From a checkpoint of a small transformer trained on Wikipedia: 7 heads of 64, biases.
Each number is 500 + 50 x the weight over the matrix's rms, rounded and kept within 0 to 999. Layers, rows and columns count from 0. Numbers have three digits each.

# layer 3 MLP up, 1792x448, rms 0.0457, rows 1393-1499, columns 192-255
526489531555489488519554463560548484501499523422450538535461583452418526513449439489508537530539500487481554408514487492479408612455436525455505479515465443479438421605409564479518494494486511
448380464485507454422498525496490486533544538466537559504564501433431523543462450488488392472526476526589544492499534465551537523564470606479565495672507556470474490536522462522443461551534508
454494498528497528517445466514478478536488519496471494447507467594581586570492518459464519515478535480543566523529502468511542507508569482573454546442502481459525480492478611512475476527424560
497541490464421519535559474407550452519544528510501525595488492504521508487530501488416548574462520447490518518473495485455492471510534533555537552571554443596449450511543574556446541497579485
411474480469491509412530521508552551506583501518515519470490523471528488613439579512547491494492543561486546460487537522445440483455416412498555492448479574544559547492570484496520525516507545
492493496513388407577431543441527475493542556378526507549492411628519547487382535485557546506566587523547477435511551541435513428635447478482490536505529450516538635550456447512500566450444537
484596517411412511595498511555554380476516565394476475567491509604447465496425499477552490537497484460562500559507470480550509502518558512516636474527446403498430386517549564528531527505521572
570557468476489486517521502490576528461451474535597490448504427474533447563455589405494572539488599553452558487531504504417486537491550445546479537548452529496427511410574488562523591485476522
481471523539481526503523514545484500538528473508574586551549523453510467458499482507609482542519492453465473563529457544469483534492517494495500461514558585456523459462537485488576628529493462
476535474436485372557482450541536432549542557493406478638497460443520411544503475495507485493462408476505439502540508473472455526486500509541516514516476501449497481478537620552584467492466479
466529447524549516537508518523448532534499475532482453466561508458546532521522575531415489501531515529452507533553496494516460531484455504582421490473542521480470447395573504522548536521422523
499575499483430364445450423516410445509498529483493540494491511595578365556451488509433446471565555535505476545453332525421371491537513523451528462387450529497392556487522455455513555514485570
477539469594428481476516522504536520520569564480437530525482508550444472457514428504625471475496483593506461617507395596517435464583407574462464500542488534457490427563492419562524566498516451
458480543629502536455475554537543553462534479484552448496487479520515503500526439385538441544533452494431505547505456588520422477549526446501501513461514524458437524462427469489485447471508398
532537422481528461445452512520498572514531445545536531504500495523526492641573442427566469551537501512546518565553541491466535458560498470535446502472518418488494601520572453502551450529529433
456441486461429519433547437453449480598500538517377578560505446424525530514435443479473520552433514488492463551544521495486482406551510446437505456610567531388526515433427449543455575518430542
501457428470474421445571456489551415591489487562511541488477411501486450472473409466560548492499454540441542483527500554419411568582536539442444536577423565537515555467514535504472496575511483
449484460566467495440539546502437561514490487578528540507522475417502484493511519543526553500457498541418505460524459491511420510476473443408443375480540523491458535488482398635591443533570466
489509462575560415533550515441457434561341522540556506522528466541558470498506519536513567531585555485340459529470459471414514458563558527480408479477596413517503538474517500571503565570466492
538598517474477489482468489536475411537479553491486553505577463481499383558447564512488501505603452454483476434459504503483507415648398461526580431565524477448437550453535450435443533490517546
383549546504441499539527532561476452490568501486568571498501515527431450458427499471471539527515495510593477575515459563457509556558532545432502594601616463435439540476491535482463462498513406
579500483484447507518479510497541445565494577477468476604479536583493493480538603473521567490547458536485555437490387502470476451500494536529522553620485446517483506567565456540420575478473487
525529414417483579536449500442434468539437497544466456508484444503496552548572526448474434521528559518482422507508416515467455539470519578503463496464431481513524500470461512450488467555561469
578651456438469497570461467421645403490412661466523428628546553558519485416483538453445482582613482464442490535532349515490477573490560555437400589424472510541452453518552607532507591542532436
468441532517526472435602476585523512525503433417529594411549544527491470531502565559504417529480502482519538507538542488540434528515501455483592473445524516464553373584489516495504506500410620
477551513454552486503478411538423508573513516505525480555531561434523498464547547513463527553483485542415533554607487467481516518512521488506521499442508502502485508510512506550487451505478536
465533400584536512518496444542457479457450514481503442495532472446504527519407627538463559532485500525423576524554472527488490532498481474466461590450450492576548478541516624450494540447440506
455503433526493523492564491474424520544556508428496432548562509505513512419540518521535478517521566529545519604534527555467490462604495475548538541498421488389529565481510491482438399557570478
507564523448470506547483404550516528434497531402585446508476434499563545538437528483593517463554488495463439499470527485513421437533503494509512395530449527511515514343568450561547473483555533
469530415502451505585476517525509510441509527504423473480495483553509513440451526458482527575453567474410520557496428519411499512444466524520527403523542453579402457425505458510549584586553529
536492506552504417418533450617459420557545622534473566427470550598577476536536534506523381547595564541488628382487372461474495560536405602538563512475409472372365549588585454531631502482527389
494535542512473448475526481488461609499533514510532477503502493464517492533546505513520450500490522547480549475544564524502513527443458484584431399466531485484438453471510503484502536548528476
541520472481542470522532438532472536580544491479508510504497543569461544504497592486362504511595403475519520457532517483488522504532551512495429542456565492555517520489514549431474508516484500
481444506403468492462534566538570536526460468458503490525486497391449449501463518518581544558456591606430592430519503463496461493543448474546599451530582534509367476479513480467610574508499496
536495488503458441489511450461533550503468523529406628489510499488508575598458515435527508520505534539409459392572412434441519481577498517405533511591549438506491514539425466492458482527611485
476424490568368457522478481491521517568383505451511505509592430494502475566435465457526439527432549523517429527511536435517462531630488524482588429475378557498433552460539566465444636532486532
444451512453457499484457474494527515391511536500471492499522553466553449533565442493539532503558484440508537531491443491472394529520509578556568464522445553508470454352543554512492557559546533
500435533448476391409444461498402527513452555454524574456535537457526534543495468414588531518521525499550541490515536544460478595524486584505491485461479530474470577512562498513467388515509463
466486501474516509525430422578512460490472521483477556461470558565537560470585412485496476515543520533531601465481399450467358657466492624523525415543518548464479423526548613544491526555533559
537452463507400447498478539480496445445409541471527471490442416481554568532424487493499519525607546545444540411465515589465467518465441464467592487398482462578471520390435582529600529483599516
428487504527450509544559504646500596550488467413506453453573541562592413534450520499453459533476437511499525602582496563514474507587477518510631551386414564440513511534509470552526521558501532
558548414510488461471544468530520353551474481489505507543475402497492504495449421461546617504438537522510585504471525454480515445501531508459535479490423545475535496496530555525569537506466501
455539544481556468500538509519490545508531440454454517441487529469513495528494448566556459506485447509516552451495521523526473575500503507529466492465483531423510530524542567569523332570583462
488423456414454524547537518419488437537562627534469518520474475482520528499468557456555452504454443537537555480572390593514443437545449481532569526613472453403468539574547415503509476502501543
484502478547435478462509524509528537543386540568524540380461473475427529625493549526423514538511583506498547474476471530481480516549495520482527512467522508493425476502532416509602561516506479
438518530402467511519508494518550530476474540483550542544537509545529433482469546479511539430654511456606510484519454569440468569505544504500414438473633511445427474504519492415490480657595493
501519324501478504430580540512483495504454509376378535589479565366468516551464546517578446483471631608546510472516468704525484536482420491484479342588392587499406454577500548489484532527520487
550546413564510472480474458493553461557457512431440486545498525486477531519498535437461525480483477519503465448495459522539423430540474494491427397569503489524509487528430490549461485617454470
463504456526471499493494514493587473468424556497499564501541386596473527542422564482484517555580616538452502518496411520506531573562579438508452506467496481600493403472529476493559494498467429
429472497461413438502468518543612566486522471514544501432473538493572471582519472493495476499465503558465471551512499498498522499520501436560507504522426529496480551478569472505516457485478540
527528493460536491508481491565524514464498537450568525508458491462507472491479504536521473482566551487465582488540430572421442472424550524477419585574482442501477547516564468506580434482471486
403577559507537502421448505572495472545499503570425482525524566455494496499546576510576618517463540543538633515594518527537495497465410485509601496476490489631433667446533525493471378474540467
437638479502535478568563448468523529513473451457444526454642389555484396451415494426414478504625472506508517390486514583457491601543529488464561490530442426483543430479513585414578482553505504
473522518495436425477562447577415549533469480497516494604502461562603376437554450468568575486486504493419526555469469480532406523578533602481545604514474555541509559472452583499491431437539494
545479487619434544385494515445501488522466519524540467521487493400530563505524493470633490537502621509431575486496564456506485487557380485549544434486500539528336518548488427521472502494548593
489508507529481499499544522520512468450584510549501503468536468543474426401505524493449496559584452515553553564507416564451474548465537488611456532564508481465465497472534513468536489478562390
448539486531456474584472486563585519459555506547560515441510531477542497523469504465503447476468518484564526487516441501480493497495491435603480550538558397473514480475586520513541463471565562
471450461545530448462488441463447513471522573540417516447572503532488468475535462474450502480477476587455523462520452517515472537533443537388563543475557468567560542610494490625445471521510431
494486531472456545466603505546512513511488537548482509539516424581471456474501412520457418492480630554623550480488487539495510477548517481468593530459494562442444506551405536503494442462562442
460437509474484463557516498525455461568489489511526549420604513536526341492486449485484407470513451467564384576537559524467502622555565517534414579480550539475502482502622552521469477604415492
487524517554487484411578552500438489528574469516565577401628409587522422477435503478445414503524507595562493518496554603530426473574510446477495452419524515459510570533531514482603525495505482
535490421472513513493443508513511456483440529527530486528473500540484511453550463500486493558469411465508510561454505476482532584499463601524617482459460561444507581463508568455567495491579443
390580442511506418497479511575490601499499499523500517467496437420497453430453517500511452494543527499506569573466548485463408536568478493550417470547504570528453501506529524475485494524421553
572545481433470524490461508537469498578507516488484487523482499583431544430499588466504556522546494558524515450480542546526390475498475478507478413497424480417468554561464562571411445540470573
602502570463448537496427531472432514530564464494464539435506555464471537510532507505490438533535571504549524405582464485508398477531428509474538498475532408523438529512479515511477455438488431
436468510418394397551481502497517500496517525594534540597686496449562523483506486457490448483505490475557495534538507425510506519539514494565526629468505471485507577541504510455554446497476471
574570388460509499519530497525449402512494498415461440514513400515531545430489576466525498494462598436490475496452493554443492497535541472558473445408542415492486489492458522484518590570485490
522511497472522506489501548395465490580509592487426474465531474523482374481485586448472467543660476512511417538492478596488486560556568469507434534476592502499499554533421633465521485517504438
524484585517538560577453478516498475486446528421447550590474447578494503525460513478594549424447431502476537517554528552525541453577505508489514539491538472399508592545490515455513490451487475
541497435566490500596435516572510477554440542590398525534546492553489533510422530518424557530599553616438552570536530504492469504570426502585464505483547468465467524541501561471448546458541468
583480517547441390512593514485570528475522529473457454531515561522533527564523530510463530533485592624483667489550447504437470505490471461547572498488444524530453438486561529579541567464478600
405556501503433496547500551527605471447464508486481559470515468465497521514413458520527433538510526509461514437494471549442536465559512520521509462521443503487476410402541428502435584565511525
594400408520548545476531573479530467524490572475533532482495512450442431340430567483479485552622444552495465480536555517395517478568526445516503523552520521348516579482564531546459585528428441
436481462557468505493506549481481448521404483354526536529577502564479535493516484368552496572542580452527461478522557490471474493540410518598556526461455598493487573479447466472668469506479354
558596393564532574522477533486561478487513514473480545482456525555487546458546504435433597572568495548525529547534562456406467506560487474502488491577615358488476499481516474410563577477487456
464536456565484533449462496538581472508484542462623461481475630520499498553458556527464513517471494476454563473528443496502443578492538510483439484411499477443509411465601493498523556584494562
467567436472527437452500434501470487477539537482461549464477572587492441526510429488456491457479487576467520476518539551473472530541508464513489427455514437483552518484459530509482407524388493
586517451434475530507480550487656464491550581492491525567508478501554525532551502451519535569470522563347518462592496495494426495522454516483483428601452417435434422406539552544446557549534541
494501526416494473489509425578561557510438517479459517506544496540549501567489506522481500459601517451524507472588464485480520533463521505490458472489583380518362525627460495608543525525557518
456572505461485503571498505649452490514517493607581527464436448465613564447497489457490576574459555547512424540469522532438448514468476591587431452516507413482496464527456470504459520618491453
407538415484511560640611550524424420540528587487415530561480550580513431492494508521445525589488523643465522637632443557491391418472479507419562547581526534456351464416526552450509482502469489
584556502512492560531498519450533526469437584520406479567534442460494436493458500553488553515587483429473548478478487586519522493550545430451465585568571430552446514384599555549583549507574462
448548485495512345524491506492496523505508519391389590466535487559550474515457578464568522565600609565448519456566421466448445443473505439535408499496507481486491565525480556528614475567492528
458622571438459477496460574556563572606516561559456454518474525489539515490542511549549488445377503510549516474521420503476568529503483481470531527394507465540480407466647463520453524479549544
497581402438475412503507414545533533540410415514504558453522463473488469512391494456538567474526602527436477561486445494455486649475546530458420529559556536455496486607503466459472502618528427
522435536458379465441455470544530527495521587537592520339508501505500484498480499514545467589482532533442499605507425535478448458498462472450490596517561556533554566445487431468503473489530510
480563370501514378484499417562462519549499439568465675469444457504466545559518581519453469461526467531436491525500465475520491509559518561512405541547474420483510469374471471443506545537569448
497565460450544525511480470469558403499505577388431529494554448529564595500386635417490458492547461469576473502569507548451532474623568442484446497430507466511508434504537571394487554496476592
514525483481515437478497494491472476521430533577585459490643492451494423451579554456520433589603471547522459475474457520468449552461461531454449491564608485559510475511463504471460482531512385
563601470475497510560495548479471403586450511486567491478500359565549569481505565405451653517437575529507462582552441464490537482460566443451441485485539528540501522479618465580501554576449472
534527508391434410538536464487597512483517573546535561574534445449477551509475568447512435431520458537448488474522426509474470510496517496526481520565470390455527508605504548504498497520532423
491469480460507514426469479523511490555508466519450490485467511428527439544551448393533430522484479489471550488504486503506405561597539524490455490507534537467503533486555511487449464502447518
439436539441541442451452514564370431505460544526518500461521506546505539527447442462562379510583491487511489469546484608548474648457518524605540481536506522537527487431409529574531446505492467
473587491529515508509547506650503456406476648450520475553554404510506320478461418521404572599464500605559540505451525571407517478455484470533462514565585418435452313479480658559481507565471500
564553477362486467460553518508508453515554546455476502536532404491563509530523540471532538604420513528450518507554457459495424465550529464459564512520501450417508469514548515524520546468473480
506511503608488480488390514510454440515411568492427513475514483569539498479574619477459511570496585475480520492496546489444529585495557509583448480476579494523540462502546567574528428535439523
532513498486470474505530480471478493484574452486529487486521470420582457485448524527505446461517510556554494480534482539487458516562454488481473446558396510456354445510576420501490432487468517
513472451501501378416526483509440528532426540473519433443465544495479562493509495495531543494500500424451574475483492502465434551505462578510438492561506499483441541518545486511499505519491549
507514443544455556508481430573449469536480456475483468522514459627505603554496584443589426498459492498409563507582537427533444383505488434521476444449588517541432423420501497549509453557531519
492494540546454491526440482519469522490406509397479571502542489575594535526475465514537465485591466488494526525573494464513467588545521553568401500465504557511480510549530474666429503458536487
554515498504558550474553436467505452485516568473569520500499464508492459516425473496489518512539464497518500506513487426485450461504479534463633497566608544563490502484587515586489613511447487
487534403513427535630518506483519445383398517577497545505497432538514455579464447573526570559474586522502491534487495527553520462480436535536547536569543469604500547397513580480541540542493466
570462487427522567510474559503467396485493598460540565463543555452489521506511575502495523515507422560419551422656452535523535483549465444471631440504509502504514520445594451579584441520503449
530444514498457495554577468521485488483474553548483599458541545488519476594497536486492458568516510517445431640507494553529463559555530570548556600494419544496538486574537568498557514558468466
513561447482379574505498544557632489547516519541521530404540456410569504552417483485508568557473551539516546461459490560498474461440474549526516596506405546422443454473591470581479544564478533
432520523555445550498421531484560478470433483429407489570527434518614495529408544510468568558493532606423604504523491533534446473568522435481486558444526512560438508471511551525545545460471535
493611453456434501461493527483500442598509584542464525523504514538500414426532558538455522505551530595530467556531539544530515511581474490595492460526489505441376567420562582555518455534609528
# layer 3 MLP down (transposed), 1792x448, rms 0.0415, rows 1393-1499, columns 192-255
476475461458578481415498484489503572518551424552565470414464568424491551558547535454491436504537541581504457510515461459440457511598512493516519507552414491562530517374494498477524454406477525
498484440465546537557471470549518581493497497618463519422414525506552584591482543529407507390525579511572410570502413446600444474482573572586465515482608524553496497590451562462529462478459575
494454499516532517497536514504527439478525462501514519556520590465537431476507456439433390498476574537483514539501618464508511494434451519474488513541470506406488535545487455447533448496680498
451477482466518499504493470498477460486541586435507498482461517565516561586518510572438561479537420586528500455461525529522554497467542445466496580500463575547563510511527571462400566406457522
478548483419516461484549482524498534510534530484521512480441532606465490412535481457549521436408442386455544535436517507618451478499507503532511539536530460496488480441538531612519468580500503
498501476565365467493470510568485460509476450450458551442522451506548427416487589535487562479466562487499446436455547544583482527541463463491584443498523415474514473506420467586558469454581586
436456507511441419442487600474596484489411561527520482450432546495467459430460522610462559498517414411494566508503491458465557547534536496445490469489552454482562609492465479494536478471530520
547409528432471483503594560538494514501503494483610471574421581477512504488521588468469443508438528425461489575537534403567537507626434585541601455566476536450497484403548582528505505520464499
533608527509499541455512462479497487528529502475516465512523478516492604455490502514436448523412521412497498476528514493564545476460487478484597587455447523582518472482556517450495480460460532
545381496481550505433582501488568560459525491503486493468458571556517486519514407500460451382550498484557560490540563467458562461487526450549476497496540410504494497490451408521507556541540483
587547542529536479508549563560504484494512509564461532471444537498512484537521495522525524401455484472479465500460569441468389601545516556505499487501594423606411502469499477435559520476442437
491425571426477473513496488559558505555463489440527472542567618556378508475489528481475523527472522464486481543333499333450445411528492474428470404416465503518462406619495440494483567454499525
537553551495561433419392514500366512537529475502527451497491509409506547501525463324446499433611445473471535462496511509541522559518371555433535621445577581463530466568457452524484528527492507
492493452546484528604497551519509542496478448582437544390424476444544518557473476479578394495467506462473458454498518451462543582481639463539467473498479426515565567414484437576428477458510496
552425511439444481519474549465538425558580493568475441523470531544456509498556509438547467438523550505516496561547475457477499481450584512477505475511447438537495472534467457467502514575494516
530537480552442467447563514447504494532501477536580405553450520605498505516480697485497435583468582446488398434494513484493524451498536471515467531470513521524444479498492486466514522525404477
417558519484491475529470516509551476493524498457535500572513480526514491476521604508425562556515530451531448540553503430481564491565559538456502536548508568493548466425519539484522551508484525
506477575452506534424523560364489540524541532513491516478550482523471493461561576481532455517447436547547565536509541496548474639537611460510573561560476559555487453480456499506573545467450570
532436540412529527540495437558472499558509502530535533471560568559532437440429421425447548515495493484505598434373447540494540604496536494484390444527549514481488504543412338401542434616507534
505549409410510587529495524513480514525526532490511560534404521556486438458537452458431531476473523477548520448505436449574480514532458469570536513522482531445450552419478556520543524471484553
561513500600477571467392479568513556527523351563449421426460529576467455488426542412437462433550569458547456478496457405476450521621478509467459436475458546560398519456590448509540576501418449
504506578554474507520477455540521581477546508518500576488539491485488513450502428471557422500524526535416585535474462586461509534475551511525491515538533513494517507455516464489498521466507530
592478549557545572470502452567553577443522415508528476555420520457531539527560471495482469546533512530520458566549565427549492504396477473505432490434476437496457562617463474497492425445482502
630515497475484396438493447447583470488472597529480525577583455466530430381480524517477445480475601526544558519528516473473508588460510497381427545450496487566467439600534573512564540551592533
500478560520496467520536460495456566384527549519535572590523472519496522472521494552430511464565523540532422426503566445495519540457544520533434518423532460485501454615519551443415471484530607
493578506536475480494504490491512551437467535497423474539531478543480502457449603498500487555488476496528426402526557480563535424570530492490572511542477479528436485481523497485587516530452477
531605494359497512535551547562509503486472480534473462579607465461526492456475471501493539422474450533482458426473471508603484455511441609507505454491489441501537518475658535493533467474589537
525404480510521561527535456440478561466535501509543491517662546423513519487493521425461519496537560542439467509507488523583483507550513580542525568529478494450566447563494420461484482474541514
492505454465548427556444473452511591492584495442447543570552544479497443475514452530435495473444516503530574465489495551439442649526536562471510586482451547530543483518422510540475467535488493
529474465611421502469526548457455545489480529615559532453595579554426559542547493529459508541542505427443494491484427551504497440467540556513496452484456481583440482413497437492518576437391477
490572537576620474619519539528490403535458536443572471420426546459439467574473568573429568553491597494515542435590528453490596578493629558473465556410318475494548440467538578561541479336402548
547590501556547518490506532522492466517476501454554534518419611535447542564468522500455497384493503469480415490518504455544431482494463470467538543486422550529494547523528560529506520501466471
575483554415511549588547534453535512513535535471450551481499548514498466486560467561529507585449505552457551578479414508489503515520437550398555519523505526540468444517503449515476488454558556
461364501495491564553457623504428477523552495499526450573502518489505465538529487599411502486491433530534539666551469548563449553513578497548560581511465459398462386577514540502533456500588447
534501509531494546563575524451547426486493513539611576570401490537468482417547390560512472541434534497443397571479455495593553489454479502437546530580534546472566586393508507450475571467621500
418537487497425531548408549448448489441432469522532385565513532379612473440525381528578519548405478459421463560340507465510468590580582602503460483512455498510487501315482541578479486535631377
460523473441455464526520452569453555502555495503549512580449415527449486475430512515467542579509426475481552492438543595479547497499547451530512456498437478464511452520508423496502510500489522
542464506539567505478559500506528508484523444483573465510460557465415416443588496557452493431485473450515509532599521508583487500474454448557431532487494502412471500490529503468515503522491491
556548458412471475496595516520484546524586550540491522407434505515404464431504437464473466455516527577600498470602507355514491415527425505547559448481401470538509450528535498421493491421430560
504446454538520543480475545581552561476479425595516465502499485526476494436506573406562538449502474523415467528321519554447435498489589441529567474480450553447441427548490486496594498489543409
444443453538445424505505500539551402573497558480502538475442452559518501517464490436513459511513421486431507477427373371592526546531486501463481516517482514537382511533430488566447481347579531
494573530494504427492518494483513509505538515522421441493556512486479490506543583482454404502528528475475461492465465534545468513497557468496491496484513531558532481498511546497443482470455478
513606533553469505525506486497567555389481496505497503433469518457515471486476536544456460556441529456527507484647604433569503464496414485486369531442621558467470519421525459498482569503472496
495510537444496628530533504478551473452546490447472456420473555596471449538523441516538571467472459471374500525460465484457473530497488496518493502351451530474597524494452529570471476556559423
550592507556453547441477522456481485439455554498431549550479641524515542515590425501515364476621596423430571483539426551497495558460453605508591447509435515564447491532542574485440468457543500
503471627532538545545563535450520437390489465440489447406436473492426535451471496523488549518476532456436496444413462570474481480462522411435504562425507581517500450404543430520455456433523543
463455427522589520496443557476562588535492463411408555564387503444509519471557510466546450488514411362452491553534533487602525475450450503537505524440526573532431466504406489447548557379433467
489507532452480434482395532476496523452497505481512569426510477522447531458506334517534468402506454467519519496430554458505454457591534513444561562490446512446480479574561576461554475468527473
468508458545485499412412532451408475493462499450472530548495529494529475344523503518436506499508554536477494474638476472476512559444525548616483444394480510484547460556492449477497493544498477
462500457508447498494523512520521596453547483468610405471479554448489514478518547546456468412458535482439514582480512466480507520547492445509448493554508544553520457464427519405537547465391524
512608531515536492541470407522598540483524460523572527509535391376598486518514532503497540549458543480542511439417522541593510509537536560522416505479491541531585510466504481432499533542516539
425488570405513517444469524602536440421465439409426536476485509434527401526425411513509489473453499473516471468499524551561459493517501506516558552530537466474492540496466554479533573488490412
460517484426509571487526477463572512546523489475519491577411528454406450563522565470473560559473499428521467488485442465584605472600454497604459515496492527551549434488461485450574558483510507
487519564489480410527467521498495535460508447483489464563517569504569501467524615512494432451464405504435580489485615436489514455507553501576424556464537553513563430532469444594516415440613614
456546514458596484516383448488582471534477514457435563585486576546516429483485628506568490477471433494557557492483499599568451554589479491489483456500475335498533424492433446448513607470396505
409495447472478453416433438444506540578571447516338570472500463516479502528564492471508503440573516529502490580509497474582499492540381496467513483399508570466444511522549442446468382534441530
405454516505466575579537584465533464514510470546512474461491512517455508464533491516491485451437430470479461472541480501490454493424435505593593513501556568527598432547424519523451517482509416
478498541519549546538578539516505500434545417553486552515552511495468522461445595596458480438526578485470518528438527506469513516501572535459550525484605471544471452517465453544515505395492572
528518381494551459508439422574492411557539528413474467448520545505494600614528499535547477418454424465402517440551517469431459549491487529491457471496506447466558572418483539456575500538463519
520577542526475537440419427475493530493558577564448530535480525471548614495512522514498466546504470504532594458539535639558515436519501584441608514488452423527542524539515381530432499490588465
569541458551506519503356559516527510576511554536508511520536473546516468482545536648493609504474401533517433499446540576468447490445568414537498556472473386495561455469515462500559582463603554
479453426519448510479446551503497530433417484589515473527514483495510517550536415549559509420507553438452477483455488524533521518534562477493554500495508548495563571505492535520486552479501565
531417517532537540544540513465543485418525453467510499473541471504425499502547483476474485399487476498446487456446415489570473439471456507479488513551513512469459514438453509545525548507549478
581473504464543476435536556516558460432456496439526400385474487514551555501401477607509550550460514575497475555461582573515545537423511430498505531472426499572477490574570450438421461379508439
479483502447480519564540520491505487508559520474544442506390535563462518541534568538520554528500496493475501425547473404576523481538475454474438431542516537525532518477428511419465589511426445
423566474490445594542560492546582429395436531564512414577519495462559483458502468591468477547501528481508566547489452599494491504462528549553404506472454495545366471349453507546488446539532538
518431511512527550576464453499469574584508519495484665532438573579547619511468422531417485425511441495465485534486460509576539448556590527509520495496483570475458506529529505541490445472479488
531523464461574474492474530457513544512535532456509552414463425507516528511555461490460538545471427522445508499479562551435505510570501503473535491537389433580508438556536472550522525522530544
453487487604518552541467561490499440477535460538507427486388494536456540468564511564626595516497469405494388603506502544446566538463541538466406498401502535484513475516506587575463513471495530
487513576490525505568447407469475526542544562536583517486509483556572488457490454508396437470479498494569522528516454517488526501580535417614518507464531410433465515488481426474546521479472540
511547513534594322516562513509455513475472550563479502494571457518502486485555620459541480487496507481477484466513432532509485618524587534499448496550438462435570495389421503478470520421506509
566438398548555584535471529418434535580510508405550589565495575535489507539466511512398412445564559484461484454549446506510579540458466552404480455594499536501400476590535475536503564542445533
596487439563375449628624630573522559446488424561501538467629464443513473440570562496609697422482495444459469469613432507538498538540564497524438502546547544582436521554556495551590522486572501
526548486518523526518523539467505477531442475406484502531518518497486472518587439438535490448455498420523511454483476541528492508449463511477441555463465521510519557489460529486523388553400466
431427527446435421535531532496464476435404505606580449544563447496470383376524486504626482481548546542512452476467423500568475505393506620509531452531454573490482543550520503632510493444459559
461468524505536497494463497491538445558492423501538583470509511467509459559423514579395515502496464618545557536531491600517564488532520532539471493419515560463544487443507402502506504482496467
524481514504530535485436497440549509411479508574491527446522515459472463419422501545482499459520445500485517580534513487521520423530520460502403490513524480435537548468521427497478509519492462
432429503559501459502547516489540379467580527543474530521583422487499487494429523605527547463499388538532414509480522497548563508478453538467522516487436452425513484482466593471438577497455442
540518636378520543374493427522536511476489553603334552576489542454538536467533414437503481503468583490571531497607468422537517493515576519538493499458451465521489436375446476521450505576546502
506471444443505459520503583474467463525555462530482527523500474545538513402484540529556460578522527614489590506495371543505545495521495473549507433486494492520556483362547548544437483472548400
507525503517490541609505502575612462479404574498539517502481484468481569484537459459440421561541524564423421507432646591462567468541406483486525475504456459500544504462353529571492375518599530
547529545434507522479496493519482529505541459486514514484465441555484563445494534482519534514535513492589493503540511533541451534499489480524451516462567534456539472592502433506411487524586524
464579503541637388521516519568485509493434525597447494514444574441533451443517485553611477441517420533558492467543480471494492474491454567557441454539452435553498460436535406578424598448507450
575597478410575471551486563481507536501510504514455518438431492550427453458525565485523519481372524419509476496479445398555628512530533506568534404609546455548504476481518500503500550511512576
466579514453573494572535513601545483524493481538563489485476519575503468498481547462447484543422503460471481455484516562512489561524516479553520430510519486532597456531459463440550429487468501
469507532368481487530481513483457476399579471470508507517552506556492543407527603482567481637444388546427510484587540531587527511402436443421505494476659422436516501480418354485509432413617570
558483550514475501551508517445523577499556529548455477549524547484531445497517493505455507475489558536560481494489481503495557492531480491472491471542542554498429483493532555513523534438479446
525477531531465553534455488473446493454539473553476475525445476507447522579420514458467544438476481532435476515439390524597447435475561431474470563501522424568563479405468548529478491516566476
507501559471553475557505508552602428522424505563486500546563498480482479456564495457492489454437504530463503503460473470509527478389514465581534490516497431469463550477513452518498419522543539
571471534541521504475472453508486535510589474511479601498457583519525521496536512474555392564500392527458586499445550512602474509428413496533597453453433588520524475518530522411593383502543503
417537495503522486510545561411507476479485596443490543543509563501491496504434469439408524576489367508546474482414506567527518509444493474492457497397491502431485526421609481521490485488425560
464500488494552564501535491540533460496492541514558491581464493503507437467476535563462513552451500579500534535538437494594530465551482474459521595498465515495456447527535579440540600440513492
510454498481531553473494605440510447512574474504512447568484542573466432614465499501458618548455472443568426629503456472455586488423476484475458507603476488470535527580458405501518524436457433
470460578578531516519460501501530523416511492519470537475405462464484603545483576485587548448532510563497384515429599523470417441526387492583591481486509451617472582611450525498424447365606504
540477509447557535491541499488544555507607445551495510520620583493533516566519494576514405515478469556479517481550568494530449497448425479492556535531543479518503556599566456414538552495461490
463492487511547507418516493524457539473511477511497566455347546427510554428580508500533507484481556468486537424506516559535539514478490543510458499534520508530495534450482418445590603553411456
552471590478510489451502469530451552497518564446484586503422524549464538494553404486510454500503443384430555535476515461536532480419446443524571497472529544449522531446540542555478561505505490
513542428459461539499526453499483516549486549390521484528486493462496517521493489535437477524527533489432476514467534528474513422526487469422505527482486486503555422417496554446452461435509533
491494557469467568457499540535559480465555510576504542529514528576465586484519499506461413528463479485577494479517475450481504449462596541436472474527509473442468506572561462492525466417477451
493470531523531533600502510501499512422559443507522518414478595518456457517421511537520444480399484423505404468686466369517515412537539399546464523450496500476543491561577472428522546409487579
516647599433570506462546488481546421514442548517474494380498503433520501556478570581543484567480495517463471516531468517436478552445523535469450469486567432535526464547515481539518624546527430
459461430479459518576527500455481524590535476412522525491525537431494451506581430505432408471518489416458503473295439545397492465417577539485448495534470516411457525456436519575414475522482445
560501482561448618600547523523506579545548527556531537606534439468491482484429442524448542444392482543472527563445558457556559477431481504551492496541546511565441464701562577614470529457499543
515406610572578502477631449509474527559582481546563564486521399477512538403571462564419445461482557498477495495517464483579476460582440496499425433499443504523471387417556499585536448548445512
508493450461545444601520596443463421533479574510510486489431474500503538516453551522463518573556517561513400556577461554442451505503556504545569655514463564476569539537564530440499609471459516
644443404532435421588482510549537438500456390444536498455448479480557577415519496412496526641532478568550550422459531483546504557583489486494504454562469480542445507494484388436512424485574496
452487431499513489420472483446513560542466472539508521561459458426508534486434565534514543470438523557589586458496504524536498488483502417410482463531511503454441409465412494437494515547468566